Weights of a small transformer language model.
Size: 14 layers, width 256.
Architecture: LayerNorm before each block, rotary positions, untied embeddings.
Training: 277M tokens, 4229 steps.
Each number is 500 + 40 x the weight over its row's rms, rounded and kept within 0 to 999. Layers, rows and columns count from 0. Numbers have three digits each. The size before them is the row's rms in percent of the matrix's.

# o: layer 8 attention output (transposed), 256x256, rms 0.0471, rows 95-127, columns 192-255
# v: layer 8 attention value, 256x256, rms 0.0379, rows 96-127, columns 192-255
# q: layer 8 attention query, 256x256, rms 0.0379, rows 128-141, columns 192-255
# k: layer 8 attention key, 256x256, rms 0.0379, rows 128-141, columns 192-255
o95 093:528533526451445535480532465560473445570436430420575501454550512569516473504465478546523497538560522381524492494505418502502484492513483530519514472568494478537571398513619428564491528484486504
v96 103:455476611412477505539504530460498500569539516479517480481541417475545505574503474470508471493488477484505503541571539548501518538522480453475538490560470525504518426498571490464567523475521494
o96 100:519411430443505478539538447437476522537562459446480559420501515500502536476418537560509464493510481499548536417469470480514570477586500476518553451490482455511502459528543532506486557561484422
v97 098:463473488502462527521511552477530485450478509482524483494489403519591443446394522427495455500532412486536537526478464495448466482479480489445481497464470600473431537516467522473504512438603547
o97 100:459520514521471511580510503553520530429502515493553551542476593501562513497484518567517474508429555457548535530496401487511429452476446519507475506449517483530463491485480518570447551497541497
v98 118:527524498490519517501444487444553546530529528536578532536449536545586489538457557426455446545507492510583518544527551553477575578412450600527527466504532572497526459469449555493470438461554465
o98 114:484497530458525479503526501489476544527517506538560467520500441517392510483503502564511504476496516497480470522570508511517502538496547504513461555548459542490564456515534500549495569441523467
v99 106:518519496545518552488502553505504509488509467509577501494505611460503546467516475476545493472456533437539534568497442550501498492500478453490470516494443488488494472454477465564456449544528431
o99 107:438508474448517546437393556541479457488478508478532503461440474506609465506516535525481457496492542501603508553524465488566501507571491514543542488538505563504544522533523537510511524434546470
v100 095:494533500489465498506497484494440487400448535508488482588532487483498579461523462473448540530516554500579458468514535460513519476511563513482518568486512484503551553515452460532528529514458511
o100 095:529432537461450499523413480562536415514490586595488513537491460454495494511549457511487580422509514536510526473484488572535429502504547533549456571513469557444505512513569442505532491524485583
v101 097:496466491509491468492514536501405463467537507487508512506481508508573489492503485458547566491475531459593482542451511504498540519420461535565497571479469514555525543549566496492505460463536501
o101 098:500592456441455496475606502442472446486486565489471499566504468551510498477502533529471479491490564611448499574480462513461508464482508494514435466511538550421467461578497434549419490568466479
v102 094:463538506483495481525413497483469474446475571512533506477486454460513534477510502548482524432502507473519535554419543460479471494574579512470462514467464531534445473546458494419521483576473450
o102 093:506469587506517460460546455495469551498562434479558512453484552418523494509498481502525431520491552538562490507512516521508458510453464547509527466503518451532491468488486462514455515515554505
v103 110:485476469532490470512556512522523480457421566478461572573449477487557410496486544457545548531533495518568432523559570475604488466420517478477483465518462477491454488441475493454541526465494543
o103 108:512512425501484495526496480507538521491460563441477447478474564505436542517450546511488527513479498510470508513471468560501500509519425547526490529509548482509477527534545492476431542476430467
v104 104:456530459547466461533587429542496524576537479501548509520529487492510498495545472528545547607495538466519439490431520574495540592595464576457504533513473517556446423551498462510434579509515481
o104 104:497519534483591537535534456489509494466462508454471502491500480498497476509525521487516449558485461552483494551539516471545527504453595469474484511479436489454494574511453489483601536454506479
v105 110:440494493586507525469549479494397538544478503442528502448488546519523505540481484538483599510561468523437437500499580515498416549525462510459515580471515495531518480459485478448523507557534455
o105 108:529511544451527486521497474463522518560451496494501474522515505511507479489558513460531460534572487540445505493444527482546513444454411541528467479445546493482518482560468540486541486479525509
v106 091:444472418526466452492471460510500522451486447456498443503459486517542470487491470504564467529573525526533468531537500473574466433513524491533504459454501558535477446447476436542431519429564535
o106 094:493508522510563457492486485509506497441486559486533536533479580527488461453389471530512493480521554511494474509504483563471520498538450534464440559519505575491536560538455497477442507475462438
v107 106:506520452500478557509580489540493563493534499518542527507553465475497452493497573492561565473429418472496452511456408540566460454406466481508528488507490490390540495526500503498486443480483461
o107 108:486518500442540458533445524535509450529512518513456439506536581584502461425554444475468452520432545513481503514423552449491488498448508563454519488420485536532462538525574460556466511421484550
v108 105:543521453488479474560557549546437521454528439482536494532491541466496549571491468494478524455554537575426576487522555536441558450541427541475474588550412509558472506485503470481481473485449455
o108 101:553459526515492468430512520522557535467547493531487502486548506454441496536519550524493531476478471504498474435440519469498480514604497473482555439551476523475489472413516482454487501491465505
v109 086:477446480500507521534469541496559505571542472505478428484518503456495480478430509496484460464467510556503535474522512514494481511564470436484429479469524442480460512502495515537573478573465516
o109 090:520485523490489469493562534519472496490481462584495500479458446487495573500545476555538505540489520447462412493524524496513525536557480502429528559475479513545481479526436452477523591450479522
v110 099:525448485471481482474459504472543420557565490569552638479462480422508495496524432467465496544553504501509494574463522465451416465524489551506527509436499510416518493573517559461545536514492522
o110 095:466533456539464481528498456525492602427560475460531494522503540552503452463453519498473463475480460492464529525528554608534501453542511491431574470449514465501465484538474532500565516567526495
v111 104:496529430522498517517509477535464497462397479499454457521515527495498513497501525465491479588501528441537495514519538484564453465382522481423491473549575557444530428469450437487476495483465504
o111 104:542463498495523461538553500550461469529471494546489477511487519445432483501454502555548535496487442480532474533531446521465488576502491533490531519520517490514451587500512484493440459456455520
v112 089:473506514498495513568452478513444544504486491478505475510488532526462518478503559542500467550480444493433470481502497503466513473579487472464493584491459482503492494444507517533516440562547492
o112 087:543523523521484473441483437555422445435586543538534564519475439467478449532506502515448501472466462460498539444509506444524469528433435531527516447486486456457567530481495441470513494458458515
v113 093:519556518534531492470527425414568450525536530411520556535461482477535521553560543500504512535540419541543520515499525505537483469470487424411533445498454533478512507536547554524532528475578509
o113 098:463488508543447554551495505445499560433509498488560526523518460473494450478488404434501454409512540509484517483531441486546550476495525550508519497521482465496531489522458543555486468618450488
v114 091:457493437505529553500484477451499518519548571493554527578485507545438451399489503463484477463503499454444472543470505496460481520492521532517563497461513513502513483488456539508481555518447548
o114 092:542544521494452549514452474642440446480460536537442433472501423465562480553483481492496488544520429452531560495575515539517455559491520513524458462505498515508504527470461547491557475448502539
v115 099:495456592446472534482494544386548543546537530474493422457477459451490436480516471577474526488521460532512505532507470456541535510484444479478508532472383544526533527447516516519520543438531515
o115 098:515526414542493526528486530587568541486465507447502571505504487545490497458484480515431460503529564496477538479516536584452541455487457465505501527500572454531540471462503456536523547534526539
v116 102:418520613447535465520437533457547558477526489462445480480494468479529495505541554588516518460489562435413490546464495490462458571498529555521492521531496440433521520431529469546571513443546570
o116 102:535534484491463513500512439600411541489514426476484507446550514491572505449450454504453424465514389494469537532510494490501523467489540497563559525481487443487536482489496594522547510555566461
v117 102:422553529550447500516406429441453525578463494475519490540580522491466463466563523485514482447499461512521510478518432531490439494521511460491513506509415521522568575565526570523520572529520462
o117 106:539451424519483498483482449555479538543575483492469462516528474518554444462473443521481488513581540501494530619551502462548529462486501456505543531408455484479518512496481481490550554465548518
v118 099:529516502540513473488489530484439497392477482597465422482482494524554563492506510483499439535467584416505441506559510541522440514459544456469488504511483427509508511506502484507511506550462511
o118 098:494506500483498503595502528482470470482506482499492537438480574417509436483523561487481458437470446518521535525417494565533497531486431540516516506504491565539451534445506538487437522483489525
v119 107:450529560511505517616469490493489579529493451517435507452505492530567453461493524458519470499517422524528425558575524514574478557444472482527475497450490485470513510509481479473537498397463499
o119 105:454506459524444508580547453551471477573541528466425523575481479486534458521466488475490438562446452489475484512549566497494554526521508502506515464443469462528525553537491469509535571486531471
v120 106:434406498493516499513457523486452481549512495490456547541523540555523540514482510471555555551482509473526451444559468569541517436537470454474543382449539497480440482451490502525477501447528488
o120 107:456505489487502503559467578419484479558472520483490558543445502531523471552496486467506461511409489519490500509432531511508509515471527536488467549542548504502551498454495426481411526483496447
v121 114:496487452437553509524542452431575472531510558484489490551473516447494482534486576542531536509470495545454501462487483518505559551464477541509507428444513470485540506489480472537569501493590466
o121 113:446483529438482573529508476498512522498486519409587505543545456515512570556528462472544541547438534492490562462468532525511505523577517557511478466518524514495474488459577478515532473453450397
v122 096:387502552492476394576506504513485539500478505452427478535513501552513484477417491527478526505442543464561527535556509514529504549514481492528536503530597504479535471434541573447500495418500491
o122 095:572419453442584496455460406462533543540561513561541483509437491506526438483512494476450500497488526479491534500551548512530534566511524474489523504561470480481448538546502527543516503563493533
v123 105:478514471551466537449430427511415466431511522520493591486491528527544449514483453456538552441514529539485484452505473538463450495488517537538472477504525579514544444513446578516483434525533503
o123 102:520462483478548455486507458497568512480480540468532425582478471524517572509490562455514486414485475497515520482438505438446434469466476545419465488547512491438434496510501509452518469507595490
v124 095:556499527507467495502489507515524492511528517534538540480474532474444470525478454481586402523476543505553497449561581512464512568526485501578488524463519470466428487467461499476529513489532507
o124 098:524520464472466548527567455469457531544497456462504548474496490454480469553510525476511541482512488508521526455540561471494541487441540521499566487547494489533530508555474488485479517545450414
v125 099:427550452508504541602442556575530470425424549404506568528521589530477541468502433435508469574472475500453500495548505459461550505460516515486555468520572492496478497501504495519473479483495557
o125 096:537568504498543465569497509475519527477499571600433508542497442475504518524442549447527519512494503439429511530493492529494489505517452456508443521520486490489531513496532472553475477481509441
v126 090:467435496515511523521527652474509518524485476504478496503521549523486517469552432489407568455524572464524459517496457475530529483471487529456486555533555500483480467495562500485512520478580533
o126 091:500498505464529496555466483443512462456528507593555436550494486525585483463538490546515545473498481586504538537473519525462524499515516416459456532441508462481496578525500563576481485529488434
v127 112:497462495563484464532476567498526475428507401552553494490483540551499550535481441506514471512472515501481423493527500485497486496466464482542436500553480498474442434491506504534451506485430536
o127 107:506549482507477509556443545541513457527477441547438545493474488513505516454469577525506464429453469529474493488460497478439520498584411528484476428522498476558504533569523572509398499417583455
q128 075:547487577472497522497620441378516510492468563564504573491546459472458453543572453442543520482445529508455499480465520528533448585507522467431443517462400518459483466439581541470477516448479468
k128 066:480497494493433466488500449539590467503492536485491456515465540552488494480468533538590441492477545560545480491516499476548540495519513498525620459463553406475512614485498475500537590526476516
q129 077:536559484571541475529412539578460488470494478521508499476519515457588520510443569566519468485567448494517528525552468532458574442469493438513575460527591556510496538568497477525526446551525549
k129 073:585547543522515493401428563505534526472525570500494519536481474525462510482479505520476531418524546464537390445510492478487449460478513491499528441490448549473520503442529496525437557431424460
q130 081:512528546501630501558544542419532555491484528580520550400514464497519510525553552471540540476539513531538547485484448521520489486477539483473490527556522483507473530511525466534460431469512428
k130 073:539441517521424465505515498580516538537511417434470501503534467498583487478530483464506505485437496557495565518539518489551505542538451516462503503428501428447489481517442558519464502461469489
q131 078:508509500571599478570543563449451535485493530522549504497454488473547510466500631520475508520539463486474540449546504542513577491461475428529546545483579460539521507506489542513494490499525492
k131 076:504509465524404559451564460551432439560538472460501473488593477564533511468580469441593544496486501561477435452526470493435475484550510599512528450472494554447474465464527543494479470480466508
q132 093:449478498518494495506472462503511490497482525487525508488534555493545467455456542517432500440498525517535571546438533571448477489460615477556553482542506496434454477499542480485551608563419459
k132 109:576552545503536505447478520520505499438529519505514542494443430512475521512482500586450485453496514476420421500502475440439563509477527460511443529512437568488518496511475520448525496479548540
q133 081:547572450562442474467405519491561535527492430454505490615481572515463506498499489511495491461459534531521511519455493476525463483489511564431497426530429522492481567470567469511509389466458563
k133 105:488532462487477529440506519525477464500527620491506518470485487529484486474502517572475476449513508512461439478576542440479559486447541455562552549494519508468504450511435511445458527478393451
q134 088:530493520525514454501471509522499473454458500552511469496514560503546521524549496511460455499517551485484433558457504542458479498430487522509491488446496525527485560500553512491441534494609546
k134 090:443479451477481566537544527477487469569543491420496540582431440516508461504517446603419575493548483472400505493459503534461493541503483497495484564563469500591478468487477585446523485497527443
q135 091:514438524546492497473466492513505572477460548477483511545472554512422495539492506439475507460536547541498475564490467515471493447542496509446525486526467523532462483431508467506445584483549441
k135 106:410565491459508540558563547495510407522550536485456431512452498502500475498474507498502566519466554514502536474488586545441450559495516536512467597525488535536468485567413547500510518485483510
q136 109:531584487457504495509448476419601511460430484548523508517456506496470554506517484489468489493488569555565543537474528479571449474514481528476489500563550499559561546499446389552549517519531471
k136 120:476542501434478476503493540484509549500545552451561479519397512463493499532480579539515556464456483573460435489498455443440522485491567439565469546568500576427520503498503492499438543450444477
q137 125:473524537407503533492460492479518471475437553508466509541472527421464445558463503496439452426541525517518555478539488521493530473440529447528499499572547497479545492468491526526547506577453506
k137 115:539493501450517542475540503556495463506552523472536455515504498559478454464483499539467463483431517519502485515511465556480549530491463516603519519498545466482547444434497499451501490556470425
q138 117:460502533479528509562508483484568512505467471500497545557444440480490472501472462455447509511564444525470586562546494464475468556442484495457494476583520409626511476427504563517538461483504449
k138 118:579454458530502496503445479435506537468462497470492553428489447560560615513505508428516478487554479519500535526531456536513498440444480534485465498491522511492513515389455527492473497460560525
q139 112:456529507570491483506516474500532449440572440586449540510480461442460451526459507490481500507488436504540476551499455545532506488473522444501516561500481520496541484478486471422518514455485538
k139 105:495471545603513469478492432553452509464514472520486548520427482497577504505433545511491549415511493508559473478501463546416560488551505490483537489428500477375527513440477448455549513505521564
q140 107:472524531521517408477511467494521522488499501461473502530464494478549482448452492422519505560514503522499488533506531495426479478514507544522525537476464484469487504488484492481533602460448442
k140 109:490519461441448412395479543433516478513475411512479526515481455478535517428538513496510471489452477498518424538558542464450533514467574440517523481586497481474512528482524495538522508432492455
q141 111:449522529495591446514558482500455481418464552427437501463573543526467485518463485536497448527502522583476525458494501546474534497561557548510562443520559520497485503504548469523428565515506537
k141 116:535510534435557466493615529537476500456507545440527491512515570476439504490487477551482404536498502495451531544531533520452553468545510492473416517506547469499483534504529440542454567477504509